Part of a small language model's weights.
Size: width 128, MLP 320 SwiGLU, vocabulary 7470, 3.41M parameters.
Architecture: RMSNorm before each block, no biases in attention or MLP.
Training: a variant of Muon for these matrices, 7947 steps.
Each number is 128 + 24 x the weight over its row's rms, rounded and kept within 0 to 255. Layers, rows and columns count from 0. Numbers have three digits each. The size before them is the row's rms in percent of the matrix's.

# layer 6 MLP gate, 320x128, rms 0.203, rows 167-200, columns 0-63
087:146078106127138156136088106079083134100136126149153136136137103176099158134157153132134136118100123101103133113130139124149144122095075122161122141129168151125137121127116132142136136098110138
103:130140148171094086110140145132121145138092118135156141124186129160131131136122106122098113156083128130116138149130088147147125173191119172122158084113115156113106159094104169129138118138139109
112:137106133170124128170121136170101094088134149107145144138161083129114143158125173125160088164093123110161121132140143130089113103137145101078143145114090137127146153121174107115150146117114109
087:167089111134164104123124125149091154126127105083104139159119165127181135173113126128127105101098068099118138111101150092097142140099134132141110132117113118126120161130125151105162119136140117
102:091139139090148136149168098173143134090100076092173158109149086159171113159145165119087134122151115126109147148132150116141129120124141164150127132140127134132135142154140124173117088070106142
100:122151086149131111159103132123106137122103113113157116130125153101117105122121143129120116122107107146083154129114140130132158105130130184130114106087080103118128144098104097179191131114125099
103:147096139113130112176154127109137128114152131132119129144097148127128109109098126104142155152115155101130122094077102132103145135146110152134093150130139124165141175140122114172070149115087094
098:156123120142180121154159125121104147085143148168129085145152134136112113115087124132166166085121111148128116125153165144080128114115155157193105142124149155158166121109150144151150122143089165
109:114112168120110133151108142122115106107140123120112114149134161104135066119130132082122156130154110145110177090137125127106123035120131131103133101111098105127126137130153139130104131172126140
089:152115115108133108134174168129129150120111141164143107162112123111121137160147124141154158101123166129173146142141124093085136124125142131174149139140100124140137159159121114132116172134122185
105:147095125135175159122075107100114113094116147144093088127129122109097123165161164139147111138163151098121108105136145131107133115122152151122131124094114112163102123151163133148146134121115134
098:132140119100095144158142125174140126137102099152130082125164170105154109120143112176139127183156160128130140163133107076109185108120151122115133157152126152152153103121111147150126134091116161
105:127079114100125139149131139107155138150126133101141132132159100156139124141086152107115174141114138106093114116082143094117158131119079129117123164108132128144174126161114074127130132108108089
099:158124139140119127147180128148138106142117145115118086118123128122146090093106154126152108116104100121090081124157139133108040136106138152149146170089136138134142101132143088135112096185158106
099:154106150127135120096181166133148123159108105125127112129102129157114149126113107104130163141119131143115135090154134118091146156123159126083141108104168119105170155140124135176160155202150119
095:125147120194143130145143102110113151086097125097075126104134106134107175105117130110156123157108146142074150118170146150139114172104140156108148106159132171113114156134138162115145134130128112
093:122132148147091147122131119100198135110121147092138127165115154120079161155128126122164133128110114113112100165136145121136149137114131143133153099121170142106140090117178112155139143144124197
070:127186114122108148119136111154109111131145132131136186170160153159122174102099149117133111120084103129129096125126108169135105150136153100189139124129135162156120102133143133098133170094153120
096:144117157165138156133183134139122075117104091175097105117113142126134119106141144114181131188110129104131108113136123129107098121132146126129155124115092089152130167129105103140140145097111148
106:105141111143135149112127127136155095127103124142132136160158110148120086114115126127156126149192151155121116191138110124099141164150128108085123139104132202130088153118151108161122121138122119
103:162114148115175158133104120122129160143104138120121149176116069099138104121139177117126123136125107139117088056100123115152124117082139141144090132119120101111158144138133100166138111161124081
109:149125132100113103178110146174130119091133142140127112129136121091106138101076170135138140131126169184110145084166112115137096130147122172136158155146112161122091133126095114108165127179121162
100:084121097126134153126108129136126132135163129093142147107077118129132162147099132118140130126133119089133101138108147123130137147144072150101091100130123139114095153178167138122169127137101083
101:172099138165115131106129081153104114164164127143124123111119121114105125105100157145150131125105112096126134135153090171136112115164156121099112073156098128125151187148152121158120146134100115
105:118125103162107117150130131124113130115164113148119145118118090139130051105108112108102112105153059058117149108158159100112152154156069137082131132123151129147108159103132125129145109133108180
103:140136124148129099083200117139110117105154092129120189132128094085142130122118111174137108132129086121112100127147121082121129137100096136148083101129151155135093112125146137171093139117127184
101:166098112156136117135098119122097115092166086112162156119129121119165143175119119160179201141129091066138083118131081110099120158134117166143147127126101115105120121133140127152140148164149128
092:151107145149146158130118120105156105142095112115114109128156117127135182137139158145100155130124144122172126140103124108130101143150124158134147131084127165076126144169133112122116131163152177
099:109124103147145075111072146145129152140112108113122114117151119127150127164161109192094112157079110122131126132113152148127117164144102139080125137105182085144152083143150152167155110135174120
095:137113123165110104116139124139110113160211162147111190128144113128150121122158149126086113130110115128133143143142134130139062142127105157103166094138105137114162128126111133144110094095126142
101:114114130074148126128087135113122120120127160154120181112100107123167106118156121138118101126131175105138103125165088075148121114108107168133118090126096115116149175143128125112139146153152114
100:132075100121172126160102103096123121120164102160178062094113129145143088124059121173180155157125140097114163087135156147147143088133109116119116118166158133098123174116111110148138125126123086
098:144127105131142134174121138159134106161135106121156119159148114138108078170085150104130080155159167130139128136105104097136141126101128124164122125166103129136148114146115113121177125126136137
108:119112134124118117119131105116146116094114124094108136116080122146123093127142164116123109113166112060153142161106155150099122125170137082153150153119103156122129142122176099169162128125128184
# layer 6 MLP up, 320x128, rms 0.213, rows 167-199, columns 0-63
095:108116176105130054098148088135136119144112097133122156115120155125114120149117125151124128134064176124127145193172130114121087131143155146116124132121087119084144138141119134089117128133165113
096:150102135127151148162114112122129138125179154137102143147110122155133087106146129096128156109131112152158162109165118142127117150109115121145110165151101136112110108133117173146115094141098148
099:159143138103144116136147174159174090144135115134139169107111108113106105149151133145099128097149127149098154111128137118155097113128079143132155111153135124113135106109136086147123066138135084
090:119119185132149123156108134139123102141154125117180178147139107127120144129108122149212096114142122124118120150161088144172145129111112127127147145163132088124145153128122116104111067147136148
097:116167114069159132095110195128124126148173113093122092188126126112088128177143136134148169129141113143105168111109128152076134092127145151147149125160142116110119137110146080137131093119115130
103:149096167178135148125146115183104107114124109159136144158116149108147126153148133129134125143169147151133114127106100157153156086112116131154117133137129163115123090119171133154125087120136108
104:151093113079135165151117125130126099132166090101143142096108102169115143135074157111131100125166158112155134094174100149135172130138154139105115160103098115140122145163123120142090149126137106
098:094134128146125113107137132157094137178147120147166137165154157113122145192147151071124125114170124139117129148106096115090115132138136164138136139119081119083104112172103121099127124122129174
103:119133132110151098088141157126126127124146144154102133186110117136120145131099128117134115144085129069121122160130125147133126112142117128147096142102135140144107105152062118147162107152106161
092:100128159143136075151124137159102147179134105129128115167133118114139111136133140140144122128101125122101155073110119133174189101129138129144126098101182090111127116087142142112143090179139139
099:095102111137085136076154114133141125138140119122135137140137145161160092118111086110106161099112124121126172154128128112167129137149144119157141145104111139111148144127127136120110077136125135
096:110134119113102140122108109106148158101154132132098178119131147119120130135133094151103104147117098148101152147105163079120127150119126146106124089091122182121120112114157127122116152089133138
114:099106134136121078091171133100141096130126121133119139154100120179129153136156138112162104126137139104106147136128128092148134137077104169124119123126135107160214142138147107137107149136111115
100:129136128096097153136079159116123152148150129097164117136139127156089108160084119106121118148122116130103123141104101150105071087125159129120141143095129135149126081167142147163126112159136078
101:073134085129120118099113064096165153106122132141133095109118119105153095178088139138143091114145156133130132161163108133127147111177140135131145143124144133145067063114076128162140111093116133
098:175145115136117123143132130148129103134131094113099127122139095152108153089193130106112126151152117140147092116152130143129147116149084132164142083093136160118114158175124117153174156109126102
097:102178137133122123173154146103115115145111138162160112092074117124139123154134186161124182153124092131171090136157150140135119105117168138119117156101096138109113093154108136104096129133142107
077:157139105159162130160103126144094151126094101152117119133115099112167127118121092135139106133135128126118115142114153135108093166106143137091111124095096133112132134167162113162150100128121161
099:138103143119128166097093118189112131131131094109199138151132112139141122165101139118113107132119102103096087091152157139190108124122080146142106130105115143132132161129142147104167137109165111
102:182119149110093077134105153130153140125134149126166081138103112118175167159135148134136122088116117129106134127112145149158111139150094152132110108121160102101152124085151179138147100127097117
100:100141151133123134102161088115153102112093112145140184107104153160149165106079164124140123192144124152162151162134155133133104144138144168131113117114159055173090153079112129101106108148123129
097:162095130149113131164145125151154121129121133129091155154135099105177129147110152064154119133120106130107149142130153123085085123101085059116093121181131109109144073150119110136112143145132147
109:098122142105124156172111095118136140147137130155113114130137146147157137123127114152120115116106113177100108121075146151171139107110085145194114161150132149137136101138071123120114142148079157
101:126118111116142126143122116155134158168131139143163154092120089106144108105092145130113115127102123157109122077118121116109147140173096143108133118115128108130173156123117117123158122150087089
107:154134102138150070133116114123119121130154126105171104127154175170140105126128137184116140149128112120108166133152143091124115128051144148105113090102127167081139127064134143083130140115101141
110:159131125120124087134150108156117126143174154155098117153145160169138092151104112161075142106132172108123149130138095123151141132136085124109155082129143142149079154108107118130096119141167094
102:154122072114126144113082128121100120174098129157163102098118157142159119150150121136105111143141137117135151122107149119135116125155126104115098127129105106144163120120084177151089115153109139
101:156127137115141156153146152130109110135121135133144121107148147084119159135117149116124117141145121116127071130133162120132089107157158147153136151108149124103155174106127130143087193152127153
098:129128102165129137148108143116151127180105140155154135118126154137152090164138126111136127143103113150160117182100106183163112163123115116133103134124140145083120147137119148153159146136128175
094:105136126091105091153142099170130154135119071127181159150146076151162114144124085161134100156120151085133110118093122124152094140130138147135141103162125139120114130116132141117122167104123105
104:088108103133199155132143135129146125150154122145153133129160120075133189120128113097141166146138107125119142128090151116165101140137139100138096131122172101136135055081126138153154125161103135
095:120097150106107156099119142101137147123157117113119163126114130122164124148137170127121126104115156152108165091164103135123123150113132148150147099121162117119065110169125122133151153187185109
094:116127123119100122135103114127113123147134127067147111096186144112126103132125122133116114141098099141102106102126137119131134105118146097142105126134110104121147127119107102136170115095158138
# layer 6 MLP down (transposed), 320x128, rms 0.128, rows 167-199, columns 0-63
099:130134107122129177122141121123112111121107136136103102147145102148098167106154123051153115085137094076105117100134106093123163131134124160122131101116178151183147120135154126162104138090108126
100:117106116129141123146151084115127148112163143124114082141139110108114113120126138153142123165101116083118136154176140154086120113046165093093120129104110149170163123176159153120111118117119124
106:105110141121101162138148122108153134145151126144127133089079134133113149117170105146165100107132153130094128123103117102158141124123165190149140109147183153115129132139145141157077121119109090
088:102168106102165127105126110160157103084108171149127127137131113118131152121145095114108102142175176128120127139102137143160126147130129156097097130127148174098137101122101162134104091105100130
099:126087173164177134117124141167168103139127122088137096174134113112135137139175126140163132152134116138127133162102126099139093141131135087073180153132143122134125116126110120124112081117112134
106:110112118126111144116134168129139143160147116133127100157156131146105142108120161104120106135128159162127117130152152167153131131146173123088149087085124154119140108159123176082124077087083137
101:123105093122106088095121125114167142068171140110120129118122167187142104106090161088144134155114121095108108100129129149131163160102156133093105162104144140154136117147134157123129153133106151
106:131186166121125126116144125094150123123123101120136128123124160104120108108171103083158117155133163109156136160150126139110117113142121143147113152123140125104151134097129128111095150096127114
103:131161135122126159062112099139137163131122152148129096145110094082106130152115123120139156102152111141119123133108149138072124111133108113106121082162148121097150125108130170138149152096095140
092:113072114117112148147124129156119158099126122134121114119132133128110147154093084134160074123130152100128124101150148113148104131143139133145101123098133176147147144155126150134158185071141140
102:090131083076123136122143120173123150119150119107092090139153121113134148153102127101099147104149130084120102167124134129096105093106163103111105131143145143150135151095138111135125123117136164
100:127136125124111167163124115153186166078131135159132127118052148138131111109110122116163140145127148156103141145110103112140122147150165088157147127147165128099107148163099138104140121118114125
104:165092138122131099185146095086136118154156130158142148123128114121183091146092133130153142149090110142088133140138174093127131145136118172139141102111107159177129132124140109107120127133117125
101:131085162114115130083096093137106123108136139147107129097151119155146140099162088134100109138106130149171127160100166152133101159134128138148130148127137114135151130106088130153124111133110133
103:112142096097128124124091089136121116106100125115130140139152115137130121147156114106100105120166134148147137156158146133164152149162106148126108126139153117157075131153143141124130111126140151
098:137149168121158100154133128152140168146157127123181114169149173153145114162048132156143119144110147095155151144142121122151070165092178113117151156098119143105129131127126128137125115150141121
098:157076144129176091163113156138156137118134099120141122125110140128140117129131115104126094085130118105091114092130107164107099128131096091135059161152134150130128153154143160111107094121171086
084:137102173097132104139134142127126138089173124102145145125112148139147162116158127125164105100099125150124108111127119151109123103143169125125130117133124180144126151074114173165143157110133101
095:156082161108163107145119111119130149111142092108139136175147122143134142131087104168153118115106124146156105196109111131142104140110117156136159129155130152132110138110145144068136175147142127
102:111124104129120151152108081121130149126188159107098136115122140125110189117121110142151150159093120143151104121134107145151136138148132130126113107164122126130118076092174149094147135155130200
097:115157154103191120125141136166125143134106120123110146142161128115166165099120149134133174104197075151145116147131184155139118150111124128130130136157140109128104149140118185140097128084124153
100:104123125208147135110121136117150077132118123102138121128130116134156073084161160086107167116131160113122142145141143089116125146151138101132141125102140128128097105092141150139120077107135137
107:098111140151113157142097130106143124175144140127141108091119134128166163097159129136099074136165140149147140145140154114145107154089134099153125123100107146126156101075100112142145091119142136
099:128111122148134162133151093185094128185103097158119123110161112118142121065116143124131188084092155183150129103165112153114118145102128140094098119099129137127106132092134097134129138144143128
107:120076116098131142142144094140158097123083100091121132156151154121125124132154152107148105115117140139133146118142079129092134112095125105100107136141126146112098084152130132122167122149147099
112:088109132117122110116161135183102136158132122135132136118083130084143121117169093065128176127108123124117113102110119140089110156068172161130138148099096129092104138127124133125131133179156152
098:120109112117159080150129160118135200134134149097111140144127117097122118130173099175133106175109169128178145129159101112144131143139120129156124140146105106181125129153093144154117152085121121
106:095098160121126117123116153135129089134130116124104122113119121139152181150099148137136142085156088108103135095172154167151113142151159092162144146140131145137184108092117125142102101142136128
102:162097125130125163122147119097142124127174134143139171176123164115138123108158153097110150116155140098091154103085091142111164097082115115114153131143140118125135184140146159143114071148112111
095:140176135144131101169136106082096164152163107097093151146142134170162138133109116120169130125117146110074130142132110176102141143122098172173149106115146108119150115144149126127100176141157140
104:085109107117148114132161146144142100120084116116112101145135125105120112125129115105110123090127112125177147135125154163149119148106150112104105124117130158155100104144123116120139109103145164
091:115134132157161108090099141136147146105121123130113112151105124161108130098099112106141108098114139193153169160157118134112107177110107071165131137106174114095110161129117158148154158099136185
096:122109132107107131129099153123128114129113098092145138140126110141139136138103146097105113125140163167110137121102117113139161137134154107148104129158136137103134120170120116141116201146104116